Weights of a small GPT-style language model, trained from scratch on English Wikipedia: no biases in attention or MLP, 108M tokens.
Each number is 128 + 24 x the weight over the matrix's rms, rounded and kept within 0 to 255. Layers, rows and columns count from 0. Numbers have three digits each.

# layer 8 MLP down (transposed), 192x64, rms 0.247, rows 188-191, columns 32-63
125144107192108119115141178139121057077152135133160136189133157167179030157081177120166144120167
104117112120156128142116103102117162139131131156118160123096119116132143136129140103110167139135
175124111102108128143115115160094111096072084108132126109134126118150137123185136099088148144130
160149090167128103079081062144116146120179128103153123167144124109170184170145141135095120126137
# layer 8 MLP gate, 192x64, rms 0.309, rows 189-191, columns 32-63
153102115108111144117155127115140127121128108115170132132157131175089101174135128127151129132123
136177158121139146130134103098086102148160128136135152119112188121147108083161106106133127123123
109144121144106104128088161147102132077096167095150154128151176157148163147115146143092102108151
# layer 8 MLP up, 192x64, rms 0.294, rows 189-191, columns 32-63
148159103089093143117097159154115110117104100108139123151198142178137119138184129116148105130146
098146106120108092090176117122103120148194134120140090122092124143156139108144116080117116122125
113115146140157183111132139100134161104141103155152090091160149117154167090126105142122166102123